From a checkpoint of a small transformer trained on Wikipedia.
Size: 11 layers, width 192, 6 heads of 32 (3 for keys and values), MLP 576 ReLU, vocabulary 1940, 8.32M parameters.
Architecture: rotary positions, untied embeddings, normalized queries and keys, some layers without attention, shifted keys, gated attention, value embeddings, hashed n-gram embeddings, learned residual scales, skips across layers, capped logits.
Training: 82M tokens, 5580 steps.
Each number is 500 + 50 x the weight over its row's rms, rounded and kept within 0 to 999. Layers, rows and columns count from 0. Numbers have three digits each. The size before them is the row's rms in percent of the matrix's.

# layer 8 MLP up, 576x192, rms 0.0773, rows 321-393, columns 0-95
106:533542483452444523444533501524583518519537510496568534468411450511462526546511495510512390487525384554531514491514441438402438524472572435388441536493513423453422406576518476507458459562473460399556496428507462524427547554442561527351490411513521553470502595504523569468395482552514532461
095:476462622607389554454468544516443509469497476621448504360491421484396455563537516489452416567509397480522489492480447597494494448504514534497532539476560460555570507400475528489544500444504470434520419535452515533570530493480444556501416498578542551522513414431524473497501491501482469517
095:536458631485519541480584540493482469453517532518447541541450405471549426483468422574457535482509546548534440325470407568421479486518517447529493420538472556492502506503486509469390545385627500486598431503523434508501445438438544567436472444573450503436526485465537484472426502561527566508
086:514502461470497512530490509581470492551486449461478502516593482531442468447599410466536472480443478505486535547579541544430464501518548515515494554499548513559464501453492500616510436468489447451518503582508567438509593509536388533473437558476528481579438602553444523471485506553410623440
103:535423449450446439449543551561519557606493425472468448455493518380529489509501474461434470577561430556508460491490523493471480501357475415458433455539527512398477530467548404551480594526455532355513533478629441499362511593571473451434478415561510589501511477523552515500518538547465465572
107:575510485576465486419584511493514533601499446450479522414480570542536490515481502488514455611496451560478536462521474501468581436444487410493475468509516462497515493462552442472456510461515531570533510486476499465481438536596447498394469415476492501553534526433546427427530464503590502483
117:578493469543444564401541436493529520494449478412483513515515381493487531461526515552450515437601437479444416532495481483467505480410673524447468385553535430565478511523513488410477541452547522540545457471441476493479549564550422422483447466519410507495465446434554562465443515494520505578
087:492450425587581477491475559488469491512476467527482532434495398529482541499507466457477458466534444468529542556484514504462558502586543539490551485477632521464486512511512574497557522558540526501543524510571497454504590542419474464363434506484578499526497511473589644467574582538592479567
101:567492477526483541442480444529525504470506453463586545454522430477415494450436490497395508476452475513496467486464473471475495468469495449538509487501517436570431499524508549468495483362430419506558536489575396505576509421529485434415504427565551484440549559511478495507497490516521529441
111:499469436528522526465486489497540546497469410466473474419533536461631525463506509536462500548457414479445524463352483412425572497412541560423487551528492491484499550387648514505532515511477464419475569459502510469478468526446521494386514581401546462486490474494420597463452473490440396497
103:514515545471463450456497576506496455527547524566562498508434527426538496453439496620458434545604468603588514382479536545452487470442418503449528450583473529492502411560573501481476504452462508503503553434522458556423480585440434465471534509504437543418581478577341483497503495416475496447
102:652517525541470527449500470480551507505429508475531519542471471549447363501469528498497464517466451481442473499435523494492573442480469509582495500473483517461516434560461460519456550527479619583530638448460525442530490537434485539402574474596463523526504397491469538406525475504511466479
090:529410494522476466527528538543563508512515452562574435503571599536516573514452465616460496469562549449490485471548495579454549404510504525525451535631477481506552509428534519559510529540556537504482489492500412474535511510407482445497581519473432519439469441480470456455528472542504419411
096:511467550459442604403496560580489527533470525567507502466495411486438470511488442480457461516496521531584456454507511407504501447402472549498479435529547457468522457508482455496575510478619513518438626447502471510490479548574503479483523442593584481483620467467565484486443579543467475534
102:556465428535546499443550462524614547486582535494457557580520498464472474485536501608486486585583514540522542411524415489416532430482528482427544501574534523418604551447510448527432525451502570484563544408550482481485464559539398444487482516523480525504499465405516440505516470443589446581
079:557555493525461642515521486474492477532526464473458505524510369464424496543617525562487528423558484487512516467538504455427544523495406486522598557454482474520529477530521491453449467536430504516487551466522549536493543563528524540536456471505616462453448523532447525417454435396433474387
096:511517536441543446479489494521540553563513504499413522547519512528448453456438452576519539575522467603573492561432454452394470482454540437517508535446466594454482466412525594497560399519513497422524586533521537470554442507550491405431398365447457502460484487521524478477573546492485517499
094:585494415462503479515587544506420425474495491580508450467479509478498534496449468432503463504545540476530404545531520552458534495503519463506525535489539507548537449493424427514382465515430534462443578526496481421451473555554537403520472492500435583527529449507543553404534573506531539502
101:512523456598567445475491472558485549462530494416525482555568522553456507481566490498465451487507531550507521532557481459508476493405524437441491442519508552441532498505443421479526462515469514556458524410474498558513476477583570426422477461542536481571505491550548456436539484557508552479
101:602549491538411566382516525547537500603549494510419517501505487447495550491493431514474503496612389447457390468492537475473474460539508527444416485528583507479560541534533361457502496521569463521449526396538474493483512516494456521476479524459535549534608390513415447450406494602447466458
099:523570546457403530464539515557572561495494480454606548543458467477499425520465490455452421515508532526482475486523447491449580501536490501533524488494504546522509588540503510451525422527480478457516452474553432549540493475457504515380529547545505548487517437532556555463517552467502379540
095:522499526456500656508535519538460498501495445504474613480448509404379458413565436575402484534540424484432512462546496508385497536542533434463473491406556547505635509496571460448478467510484479484452522527506550540501508520483482513470474528564546487548448406454494501434478490539550495517
100:533501547556420458482506542532414464653564533490460588540414509501451428455516482528422476477500537433467420468557557542451533522412449580455422421446502419501564462433480457511559489421476488429548553502530540488507531537508560512489548427489463505421468432529417550455489479509490589504
093:556515391436439418462607530489450499547474471459489494579467532444491447552487498600449442475484541493544538482483527454486472460497460519426543492620422481453510534487548440438364514513510515415508583497492496498414503499524484431444533576590547562447541471509463540494528466481485546584
101:488440472492517584462513543509584473490490565527504478441407463481445518514526426506460480561531503545498485533467534530437528456431498529477528579571532513523543546514466559528488572495581513529427547471548424566493508477454581527398455540492536590408522456526500582435444569555545575423
098:595489429495527504466557538541467543521592449477574456450505539457578459505442532510445455484563473534486511465461459626479524493505468559450522465521566453506495537495524545457370484466567546550593581494576495558524453531497505383534462526516540626517489543540471492512501618614432512498
096:522505517539484472384532479521494484505551574437490431397460486370494566485456411528476530420512498464485484445509498507511553399532518421496517519608511451533490537460447461513439458483457482555532544547511468458497553522548503484409409473555507542393593442532434502511546483428522539409
094:597466456573546435474530531499498503565461519469483532457480467433486453435478497452402496525487555561493526498489427443476586443462530411565533483623486508528592558533469438506463568506579461506558512466479368477514559548429474533541489499555491495512482467394537455507543420457516519459
099:516570591458447580484528498587600558592521399453433490467523431501551510485432369462421565495550461542543450463606442501490456415522544538449485526545571443438591491456497447500554586441528464438599529394524546531521544538501421512455559496564500440577484518521544578459494466571491447490
109:520510475532460449469505544504495522540441549537520586477430433434438438485410522527426465488448504530441483469488347460458540446494481452556501500557543559557468507569484519441412513426450521409487563489611451488504487503500539504487538493466512467448493470530561552422479442412463473522
093:501437410587492537462459596556500479566532562460404492480516501534521472533491490464575502472564549502435472548513530494559561513453473463408529472542529389530502439423423494484502443493447536530471477453478511467495570580477502501532603456491541572495644489534475520481615519450469566453
107:531564525532443446407442581490481540455554392530527469484403418508489510436461484460539508587588434501564421412561455474467585501503483502504536429551586520495535438506517442517410523464491551518482476382564534502541547525503494485477563463461481546477530466565511504480508491463487510428
097:539495470526485590419605459525524570505493517483494524415552442475380436573544393527520519518527523462480484495422469424472532437412473509472453505573499468404525464485524405354438506395606589514532562471531485447574573552589361457465501383492454587537533394433580543504538468499499575503
094:502436421501447445461553532558513515594499483478461397454509506413496436484590528479448451469429527514563487529456547492476511461521470446483422537551490522459523464547489536447544558464555372478541608419455494475355519485631558484452480480516516465565542478499423419476553461532539529528
092:544441518502518407475433602497516485568510467547407497513457526489573589493509414533534410536507410575436514508485438505396559539508570529519478479470561541512486538447528501524511526537484550495442515491547467444494419543500511430499433459515568481535513480544458529435519611563530557440
097:525476500551391596398612444521475458529491508504461468534506490467512429526469565561489522507515504496477465486524553537411531523481489486529474531522474455491538479406529447449460499497509484532518533431521484588494545534527490504382525532504435587548601488509502540368467534576471518480
100:574478453500408498532563533570510568566446385419529540506515454485402453590502452499440451466514543611531450486493531570549604522450545419474507499463455445562471475473513453489562497528545535497495532514484428505546609482444424443506494501452548479379538463500560412502434533517488491488
102:533599467580451483443514505516459455506558489473515464392476487465540429453465471462508526530564472597478424480461493420568431444425562418394472458572438560429444535545530522504458508470435565484491566481576408618449459552474422519439523453549476591423553507570474515515460563517580518514
098:508515521508457611474511443491507510512547529499451512412463484490579516401470421621461463566450473426491454439498464440441491447514497501565415523538501467560578562485508492517460466384454543395514457422409450491528544541498472565465524490507438454487522450387481503480550455534578450593
105:514594548501507499382537535493548543610555485522558477520480445374500465451474483506564531574541515490477446458553448473496509410504505483441423444468667460595537548448505516543461545490513544552600506441519499494573570489525485478481509539543485537498554517477490489473505458551527516530
105:539560481654466527444491491540546571580412498498497534491519414520491508529485437474371494568576502550437532423582462553456465537517463534497436518562571517435501517488540473593606441453512593554536516499518471451527514499504506380525474545477529474494508493543526566453558560563431524551
098:555442445537445397479496513544467491518515493505563530470458466555452455333459464474491525477512555566557516423481543442498432490490552518601565436489514492448473452484541482492444495528526470443508529477593504566388459475598447467425440537467461532456538617519443538471498503417548497549
101:604471575512438505510495556523578536566505549478475517576491390432579422567512428505462398449473443506541499456420442411557546552416484452549475463521463491603554544563544515414549417439496470558553540446478437511452560496527433427516491428572496450546531525513471490497533489527534556493
098:507498462488422537470454528521540587541519510486467522500506435427398536540328502479454423571518457562567454451475480539495437454462573534516509525466431510442491556406498451517603526536519435428551495536495484528515620519502563465457472504567430477510478410592558501461455492537537503433
102:521476545598489476475513562541491599503535456560479445446484491397518492483492480473456480527467505469518504514501523528494484543463523496512507313542474451518596549452588380533507440558423486497527513522492406503522503588484461461479515489668476554534506488487467527426535583530455465454
092:568529600444489592491501584525512417501518457487548549461512466483548527520571439466532416496569493575562527466472548506515492477489543517587421549422506510491448482500555428515474467443530538469521560395593517494460475525505501562405357467440496497499465514537480603452608534501472619482
104:531411503522490529469498557495431532494485398485520460373456471437500474471479474470470558534480472546550483402501566422476616396439540573523429522537456515383619467597489489514498543480596511422539473450407474466452496513510528404431412572541506483441520490439475550519538574522570446571
098:497522497438501422427561497520545403535523522574502473452537486497487531416457515613459502580549484512458553471451512538468546487541585447533506492544545559535457500482442524537508580505543546479591583536501499517505507474560502543553389553414377494468496524489514549435542470449497468530
087:509405480455491516427522550507510539490611554417377488403462471478435437533511523462487488546496541536514495462469489423475415519508532405500468549558507510467506449513553457460510420470419488406505570490500365534424480502448449431488504494574446440515565454484522514444507539509572428477
090:519475384534500475477570518489467423550530485508452565503470481526506478461546537601550493515516521566574394491530455499555465538421525483527572502497545486444528434590434437422421480424470384460511484426468487551440448555519405487478452471578439511507528430517521529470525538483547523527
104:547521531557551526469572427536549379504476511445467513434480549487448487424474480553495524470570496530460489446456499467505434473477453536417469455543495442539675419414526475534489516474462409437532502462549467459459500436468500501559534467428589568431535531603491509450431473507511503452
101:566560501482428505489625490486522473536538447503493548478441481485409497500502512549417519478503574439541472442471560378402468540466477497510528416492489527417590460527513400457529416521574464519504497488453442507466543545549511537459563453484464412456495462507496469453403474473551552494
107:534470543481483582382587519500549539625572476508528611385439551450510472500543445571472496467467463489567524462473428532379454536539579441513443438460496561522480498451557496474483470485506588552545489540491530518452481473518582514539503526520541467496550449570559493477582539538493460485
109:520523412582464518411551489563508622611546469472525491507391449475453531422490455459514568623493559540573476445492500458395555496515542492480530532585549556520591489428496525441428468425492507522596510494418442461438602589488586514518551447576493478484588422511524472506507509543550467547
088:518479485556467484474540481502480482567432534491471654520488541458560444449543513554477454559620528474545449489516474588450557485497565452420438374553501582589506489559442400484366511541473583510507496532512547498455492500547507461572480467561472521432526534508512490436470485523545528536
099:520452520498552561441458570549434446489491510460451553462529566478481493494511456527564442586431433438509487490545534460482567484447466473478593556490501510503547513585532502494495470561508578467593468559489449475537546538371466543519482404495503549587510353527468466454503526502562446515
095:561528488602482461503533458554563586552522495481555533356479490525496471557556496501423527552588514504449452514480424553493540487534521325475452488530507478547530437433565488485556548488457538508512520462505455465463575497507451446463453480482408499557604480448539480529506462472562547559
094:558572563486422555448476493538581668483560393527486487449484432369486516515463455469534516543592487504504527366499464355475459478521603504485478542560547435513518468533578519488475463536617532510440456492514468504552513565513409554448433515548482527588501462444546571458483469609468532491
103:524585534559467502484504602595452596512501484548555524447402422454566520526505576500518490474555502493476439430485423496467569441526525490490563584467552447478408486616509514419557477482468531542554496449539465429527487509517509444472460392530512504376486500511502453494474471517573553433
113:518554476659474497473505500520485568539512588425563545497515428497633436545416497527550419582460519516475538432451505506538505449561431410493521498498564442407526443530537489428577532469423532534491566430508445468441485491531428443469461458519508475414535499395455523444498521458587544489
093:494511529566460583480498482554592568504446405479505422582462438539457477539421382464560449435558534553588473458525467550469439510431539517439412457470480456417481512523488458455561473557509392468538508525452432525486521540511480431585486369405488536504513527496472511464466557528521494505
101:517523503539445469502486526545437576520511439498457544586445486410553468429511491407557452435473415588505460420508483497403529470407551502504497499578538483441491509464455580396468606566492481492485513491512489553553449451476513454503484436416521546444506456554459510400570525545574476521
106:551497458506478510480593422530509556543586539498541527531513405430479508544418481484436494462543425500430557477400499417520518477433454515519555492496469428570536490488490459485505530412489495442554466512539453450402480423431504456512455470532514592495513423484459508470528532495485487474
098:559395405516446465465572483553427514528587541484572542421490484464501444469494501603498408497588546551440512455566490524480510485493396460560399550421599432513577500484534487511492517478431451458480607514507485420533552478436388505527438469535507568562521441496521541448435452544503462519
098:548439456575484464421557482555549519546539540518556569441390457486601478502488550456489438511390431540449426384506489529489518479502637518557416453549515466449499446505573435403523523492521518520524513547526499419422519452410564500573524467595485501474588442508555509484467463629505483516
099:595504527524529425430567442518580564557552452543514536518432442524435505445430463620430468564560398486582530510516557475479539514475537466546472398487515492551519417478415436534482418475486450529559521543575536449464501563504594395447442499554601454489543419504486487490466515483511522495
097:527506496530523519428529412491459478607548463458428497487560511460485416484494477508492498450576509514564485473500505519436508455496464551465410479594546466479565477467497399491461473482501474517582561571472499576508593619610450370446538450492511532519448522494459471418432530489463463574
102:527466442480373478476523579558578588528469479461545453495462499593445424461511490423504558550502534476483525507566521493562489501439472498572508453498579460474518463537487425467514412440395535431535495448455396467521465567578472395394406541495487396459544534490512537442545536468525471599
093:507548540510471513499516483568536465546499480468409538390528416499410472505504401436473546547562491466547438453607591540517526448454498446475532497592523537580611495474523513536533487526437445491472454517507448488433564598562399452498495437581504520611488474487471456489530490559471400518
104:570499507503450509480531592546556484520465482573545430502440478550465516476515437544468536544535435502595417516556444539462466393488475472484561556378491398582511533445525479516522540512463547502504436452496412497533505521547445463395438409566509462603516478510451445463547466511559484579
096:474407479607539560483453536580563551541523503446534576525561496519416470348589483538488541565554462495494514509480576440459482568572571530535523476462571419515550521550538486472526495505453476442623618481501432468506467580400413475489455521544439447471519499560527509477475597541480510451
099:525442525564504420467573523539556510567517454483438598442503479552595420539609485504488444529517595554526565526491502571470554505470460480500502410469491458539511472447544445518444459426518536528564443471483482478499534546432515521411538533482494476541515501495506513380479509585632514511
103:451556578518530515438541510463515590468556521400505442455472499456514530529419458505504513527595588549503513408493500389538557506428416424445447496503428573384573554584422494528530432451432546439503468497544364598458527589496423465485448476401511436525504502419513520456468495526581468544
# layer 8 MLP down (transposed), 576x192, rms 0.0745, rows 321-392, columns 0-95
109:534526525419484523474504481490460452483526543525510440460511505500419515563489448455470448590441490439510520502482466497492455601514435481462557560510460523472468442482525542434507554468476558495493534460537506408603533549459533516533545498430489508579461488506573456504460496596512535529
092:493417503592505570510404534527513494488511446607397482485516491550448570528608547473505563532492429433515514592511490584465536430597514607525501530436477494498530507488499540503524527537495487545498436479513602462468516558561410530524540455447524579468409529523428507594551451508458542493
096:574572458528527461523437504527556520524511554524567601551541614449493589537615527490513494508574439466561528498498522463493486523497510407495432602523584480475525535583534515496528428449554471464422545576503510484461381488511396493562538494500448513535324481464502512498552452501424510453
079:592545527518453479587476542497487508547464620422521503592458484463503577477535539493511562510467568452513528551519456477528398550503548466471485534456475467570509467502506542532507477472465488481494505527443461448485491535504462507479527496474481450531175506511565543556559540476545489511
103:544465541536552604494537469480496356499514528515470405490571553511482544539584532492458512505459475577437493484495503463523454505486514512536391587481521464423423570497508476554489494600521441431442489469490469496417433513479477524575485480526503483391537481543576454477453586509558410568
140:477533528470456539479478558560454496450544457571441439530443463514426584468532505490359487480438477450479482459505525434510481599454510543517560525549464569408471401557469531446492498518429514443503474458515475521453512487489555487599535461499535477455520489516547481538544555522506451544
143:435440513384544440475488549519534506494503459555503476502497493572570419449474480499535474498421537598540475460479517487472478500530472474560435591505474527549614497577584476603431483562481499527397560465453535491519413460491539519465521564409670465459424479594448512506509429534506569541
084:561575505513443507547442462517541491468533568404542507492518557509501507451512512427459433558548456475502522515446533474501460512486481560495460470451570553524551470564499663481467465563487508564540503568497515501482469537430485481490505476481566488533237489473458606578480454502469562523
092:523530420435485418569543544508518395531495471477437474515509455538455497451534525423485509438584415491441530556583443474583451444554510578516468455478577539524496540403529553555446503517509496497523601422484414416472411461472502439490416464545474483567516501515564471611557460492488587387
117:511523419522516433531542515586534475452423365447507572570476534489573477451568466538517512510568420445516521477563454521409423433622470448531526492511468484570511518444433422514560531390492548518552498474525471542596494445398494572507517463484488428475464512527486508500456519469452499504
097:519493479469423502448395479530542511469432542569535475543501456567514437455481512497479491413532471526532499419525484491509550521603442493458495554485462477474452470513514491422550530488436503470468480499470589470549519527491478422501432478413592512518619565509375506463439507493468496457
103:468487432430478565684435482565511431506528474486463488541508487545458506558558502514471476478513499475475497575522441471511425475539562489409443497395443499497567482427551481424447484596553482501414442426597529507516503596495551475546563521543460510509381514514449557430471540490487620536
084:519531478569488425639513502490468533504500506537462459505488436605516521562466390493508561485530501549470555442538511471503432579485498494531524611512557450499534511448558575599486532395510496506455604502554491483473497565514550509513480546502473511503337546531614479448422516576558466470
093:567522481518490436591548583466526370598512509558504532533408545470402460517529530479556606511492555520436531444520435497422520538577473493496477548459574567505522502458503418534441481605469469482497484472577527420459543401512482523490489544453524497498567481549506491469484523505496496502
091:508434561529544492497477562393437546545473486544434492484517572458562463568459518448486461410476465398516564483438532427472511455475513587474469588534493407495451515437477483478571550515432516569508460526611528461412510476475496475507521552547553540424519529509451526530397516489427600419
071:533417505494490448673462591543474553565491480458534533488488559523507477446492522464517483521407506467454499522498452529548528496520514456475501437498538531505563510519527449489509537507525507484520470526492474455526525528516466507447478541548419473529084534506469458378552458476506473556
095:513510565498561440536474438510523470528457460500517551488515556538535528491496568547496432573602484502506524483372571532472433517486556372561524492501515552500500479484523549547489389445588505539448554535519507490557480445503450503464475494572504453487387414456447483546663549537488536496
094:487484548502494491460564510597492434557544487489469412530521567501537516504509556482527479465511521462400442518592567552597461522492556508436448517473563568507521535563487549476527509579404512458611384562502568425484473568527493564422451529485456508527435502602435591463483433492500503452
103:521513521511499399494528525432520579348548472492559560514544478482488475537613536473436613475616523434493506488537503376569492528433498534358507499537467455539511462586439495464438515515545606524527526544382476469401481594444534507453510455567519510498373500471490462470526479532460487439
090:487665613511463553369445493469553487468502489523533532512534483488480601466516463494498443516546508575560538530501510526543546503492459515440485523517491468457495520578433510423497510482556537517504527559558580579480534518560525530459479604568553509472519520506475475525526465534534409485
093:460515521480473525553393484485509501497448498471531493558499478541530535527531551444429467466529518507492556533529544464581419538503471584430464465449520400431470469548489493438535490400507492567539474623474527540500459501467546504589557503402520539494304542532497473602432558428341460537
090:563506476497496506592488549519498530483554486558444500555453440459502498519536528552440508572518462506405580423516490558456563447535493493399459546540528497573494489547502504502526595557519599557431484553493459506542514434538419526494513561479470542526454567467489482356461447540490509463
099:486589487519515488598527482504498582456514558449472523510394402529476409450453515501443531566522502451439546545505453442530499483506507503575470487489437455528507412381462465483421539491562438529431576564581485441515472532437486507543585487479526471530457541462551458452556489496553451511
087:442492557620497515476423486555528470488498460496501592432480524469485605519604514554481481498575441520476507527562449517440530482541571515551475474435627505483509452455419539448447489432435523548529513509503593498489553543440531490447431445548465443544281515449521539626584456536556510393
104:549496483517486487524479524511478558498448596579509444477533477499540433493533418443500472515525541532559584516516566532468557531517575541420454530407597516530471549502530475506527441437438495484507392547520531412491499499464486567450590437534621513489484464501424491485422528397569517521
101:617525516526558474552521517497450364501557421547475605499512480613487513477452485557537493599507535430485479569473480515564472463536477491480437499552494517476527502527525522566506560612423534513490474451430480490535468581461576526603440515536532493511545489577490481509417507448428459430
089:511556458566541477451549418434488449527463510565623491484490577525531470502465522556517507493495496481411543564498496510516518491501521578472556442469461584506560516480512536548433480503411514573443491529456515510493483453542503509466457501563447498496466511543501548692520391463515499450
089:604494531595499461422522567433425475485476457503441469471547547469491500566484444473483467515429556499534544485534477528562529553513503544470468487546525455479492551534439411554478466400528518460519531453517538575439471461435554572453554451503545504603546510429501500581558593536460501475
098:516471468593479466466537490522451541461513518516570386460471492509528595421504523520413472574562552565476529568480520517525611480445457525523457494565442513547504494550522490506489553451523516515510507522489440515528480468443588497511538414470454508462654400497519539665511537464524442561
114:500460473481432551553415518529510547478453562445617506515547483564512546484477490353513494518462589566474426576478516463543437499484501538559453410475524504474477562581438539520473498501511452577388490527448439501536438446483520519484539490447502469453295540559532433473560505438508475559
097:498444449527507499483562496584452477496535534470466571533518513422453528409453525452491452489547543626409563473469540432594497470523575579536457528517491537522457473430428431494454533535556543488535525552570513471570442510461522453486553512431560556549490408488449522363543443537471459521
103:450430483447589456500479528485419491495494467515521426447492471509551416420397568493544495500455467548468518446490549517537600483499511398495510496511445545487411545618474478552363488493442525484489465534456487525389518473538448493463418567445560495460586575515485487491578577489493434493
093:527493549502578451471507497508486519391455566512463457503552464476520513511472480527500505508572537567477481577549461499521461443437539591474523436456502377476500503582461556484497458547526554574523514511460424515520581495447547443566449423536518444490404409500512565686495440507465579511
096:477453549390576417448523442502502473524493469495519457501521539524557521468606503466531526492456444453480513436517527542552453565604531556517496472577504503458536607579419422577529479482546556520470565458481430527481500519481489551513525403475503547445591475491400471494519432568582500529
087:559520568499520517548484467467555417533472488494482503468471423514485557523525547421538485505453508627469447572449521448506368471513480491537573519441514549530479547413520549498494440515465491523441543513434474494495531492444541529503403478589529545585331442527546548432541445520450519409
104:557630510480447528505415467517550530486556490520583393567548485526438507450588496404519487448526506488489536436491533477521493466418588461520615440446475459516564400472551522500574565507522530464540460544462538473467505441448471408495512451456478482487420510476516450491423478457503502562
106:517449484491540471555589512469544480507389400518514385420618472483429494532470469512553536449459495503530524440480485552586516490540516432497386526474444592562489456545461478474461492477494398482458507491511454464559522468378518490534438547439571526468445516458498445496435510498501462459
089:566562530505471564511446479564577348597472510562506467516550491472479532475506505467454470469508462515475480478543550515474422474569528518561525479492488515484488492489538580457571508573476429483511529539452519527559543465464527585504458530441509460548554527492517530680500549517472549452
094:524521545449515497529572495550548599524502495452507487591533566519603449595506483416531575522519518575478443570527467526505589536464540430419484476493434488466480388574396465437578558467549562561504483470547538543416512461564528407522418511463542546538464546536517496496489495513588536488
102:531526541456466579496527435500562556484551521508462607452470516521590437500487514462583592454345527380478543531457574530468421524480441471420531477523448532468544497541466439450424501573454434493453514499497493470480549502514543489559466541518486524432517528468451506547532601563513454546
111:558506535468505510490369541536436528526565580454521479476452461506557560587445580512520484482574474508518538445520613524397486477457460483522393465554446468478497393590588554517554479539460462523536397541466442519558503520523515553438486478508538597431553456528488512595566471444429498494
098:468469522480503451565427505468507532479523436491446500504492507490495457456540443438507429516531414521504488511490533510479418544523507548493465428434500426433508492469492539447498651414460527474505528438471380493492530479479474487510532534493465506578549498595535542623460459404554521595
107:450497526566488401491486525478467485513450564509531501498536543482472461529553405530549530505430479465421489439484522498466587549477407521605519468547532528515441569568477461496553499433556435573537518401588439468495523510456565498545434401443551479545607488468524527529535473475560527499
096:505500450406399517554494459464513444559536351475455505492564572605512453503471498469565532518486539484481489572511451468581445460539528543571580418469485466525531520565484423553579421461491450501472454506484522485482532419481572481501453527503481529521446511498471473402544538528544477498
101:455514493512529472495480458461445541358494480461525529535444537471475419522395555495493503499391400529489518464513486513481519458558510530488395562428395465570548514576509479512450531468484459600464415460610506554474402500455506538553503480542539512460650453564441495472595510563380533505
085:545542491523514496629460460442608532524462512492410568444484460595499505506538488572612562450409528571439492595443454428487521529583588513553494437418520564493496479504578492541475472479518579582519469507479519518482451483522482494512438431482480465430288446445535554396516496550572526528
101:420440461552553437535551429417504513524471548465434570480448604494494470555530520435470498492458548464494501494480471458557500507476499465493452525521598519478536391548615483413473523475512467444560449491600482446455472560463570477469525511513535487515573425483513456616523376543495482502
102:479441469505508497573487542407472507452547477548427483525490496501526464482566497522557520478482472438560561499462450528471392517544466533447456429581427531407540449463497529442502539491462525508464402501599497522503443519466540410446519449521568564480666466532416458555504496454449490515
088:433450489537504423503512491500533511521530497525574381469541459486479576442464539547486426510526550470546503498570589490564483492470508538504509482553541575477527543434551491444452427562543492438604481549458436526438472422532609494463591446531515526543522534582502504505546560520498422550
085:484446597467488562542561471591500550513525503469381549491568439457478486509499484503400442399456499492546503431522556470523497509532594548431475506469489519519471541441532572574416519486474494533521514475565556454487602498469522559419567530565475478503312480566470422575541555509500469545
111:445506495460460458484488513492488462473481488451476523507533599456480426517477408464550469490457472413551376558454489525459585443487460519511559492506527596443474577473392451540442477488492496572463504505486544549435413543452511499434560518482532443514531516492581548484430588429510481533
102:526494488493438541528444558473482492495580526472446552521555513499475521503495459623590600523497449490546556526567498540554548531440421495440509521440442450537565465567482551494557562412450475530456534414558576432554529456497502438572395487473584475534390465557473568499581475587527475551
099:452546573474396529391511338467577591491592470531502514493551506477565554439477573440510496488509493464490448457550502516476463491484493482547565557514482578547455506487431440569437479474561515608480537516472480422454503540419533581445492448533430469529499509534541478556611472544584591515
108:517507536441460510590449526483528586503531506482555501493478585544614541450499442434518511417460558514543420515468484522484562540511454442404520524419444486464500493436494518477479520515551482519444540520536525511447474450471547451546556533569534503487587499539538456598529464498504587595
080:515493512529530443453496474504435506488522502525659436461521518508558596448500475422511450468508391496543482549490492476518432462488431513576532573500549450492522510519513507464623543518405512555506446545410518565397510456396563566502485390540496520519564495467416540531602532508484378523
099:463511461573538506536521395429515460564516452474490537583465543445435367595441446419509479562510459454514448515445472471496497562519528502515441545459561471522579545554457479517465567456417502358442451472519573556422569518414508472585510497452499489534422499443461387466513508646519524589
093:490567546465407564468422453557476432419539489569505457527504512574488546503493549538514406515453533488477546477447571479548508553515512556598518475596476513498422483578486525524446493569487441512541557523497514517509533448477532470537461498477550547495391533480454491718500504410390531474
092:404426398486523525528506500490492519588412506512551471523486541484531430435499597646567468530469590460534608438475539511491524488492443511409473522522425440510558496513557584481620420541483467491576424551569491499540516462483457398521507428553515580545658504513509499549537492521508515523
110:494512465553514509542501434589474565526501521488471493514608530455431477471609457480520475459514466509543443431470463533456503528572503558481475536526519419600467538536509502473467435532437528538469500495559442535589461444535549455430523481573429487478534437528577445502433573507537446431
114:528575533417474509530511513462512452514473542465542534496581433370500541533577460480493517485481533451647560507533479462570465589493501578492448485537455498465485520426533503580533450446477583517454485488557516514488439567409450487472530506437480509450585418442563447587514511488518480532
093:522480509527519451496510597488478569471518520454469451504483515589427415485499521409443490489443517536543444540475482489579511501427583494451538497489406602474488522460499523488570529477508502592421552543418493551471539523377551564460504498518525480388660475455466513486477593496505485537
101:477492420566472453547499513431470630496437549511488611560489456455492474521516472561412539485474436477466575485439527468561522580563488582385451595484516456476514486515526462508420462507431605503566438539509511528521502518553476493530495570462559521484495497530559587517427499458489515462
103:532505578516438506497450525559453504456559437557492501501623637576595560474547504438572549430487610483567472499429509545523547576581506593485525550510491478444544477589462513447542535420453519498523516431511561536582463489488483535600505528491488476522439518488439416586440478518350527508
098:470541509455445507473514413515488572517520541535463510511472502464562416577411443495527493501499541500506476614416488518538408506537467541551497504437537416488525534439472491591490469467571424495471590480473485502476416501438480483508490416469464582564621483489493569479449460458556521468
098:433482521474495538452488568500495557541490464502542477497577498484540517418534457495560505505571514513553485444497505552517390426481535491511413515557441575494383525500435566503527516504581428577472507608382512557479495489545468510562456534478423523559636425496462464602516442526482438610
106:442454531444512460482479615432484472520530456510510537564539526472629539536541497542518449502523508493439562456474538561479447492588511589532538450456473489456506509525526461574514566464429400540500476454466503574493409474452422561464406543403518405432666520470506455495509597538461467571
099:574366376524587455458483560520392462515529541560504458516543515548509504439465494502473533398501501519499508509469453494472465497482514507475490490501475498473515485442487497468426527470523495555496533560439467570539469527534510526518497504556503553470394464485508490296453559469547495597
104:459448496468478521464471536541543501569544470520448479510494543574461471431474544449373455448487452437521520583584538458504426507437591471538490481573441504529519446450603388605543434551517432423461467547418501537500495519581407503481578462523471413435509520563510588527507495469514516568
083:533412447477558499470513544477425467527470448418570514498503619558517472427475524510509485560454497589557437492476516481462466517535447455546476506406464496439418460512463558455440573504525543498558457468579458463461419522551478464508477475480558436497392516560457493574534589532492446502
099:521504557475471471507473484496458434479468511534449442444444493463465598488583571456460580519534523425440566502479504535466396547494468472581539441564584519604446532492492386501500506421526423551450469500483519455469449497397443512501496448553524517482439423465497536445469500622561494529
095:401466533501506566514556503481468531589573447515527554563557514446520526407474490533491490633531448510499676486539571575507417543597551505506547543571480576454522541527566464478472528414424496462497574540552478470492492520488467487511525547479491431498524492503469491497427575541552490509
103:480536472480500511491494516520511505496563502598508437616493466616482555619454483451426487477430475473481579511490614550525491436468533465508504469535435485475464404623470514586472564522461454495576573463460430553459485528518465491553409504487576504523448460625534471539461562530558478494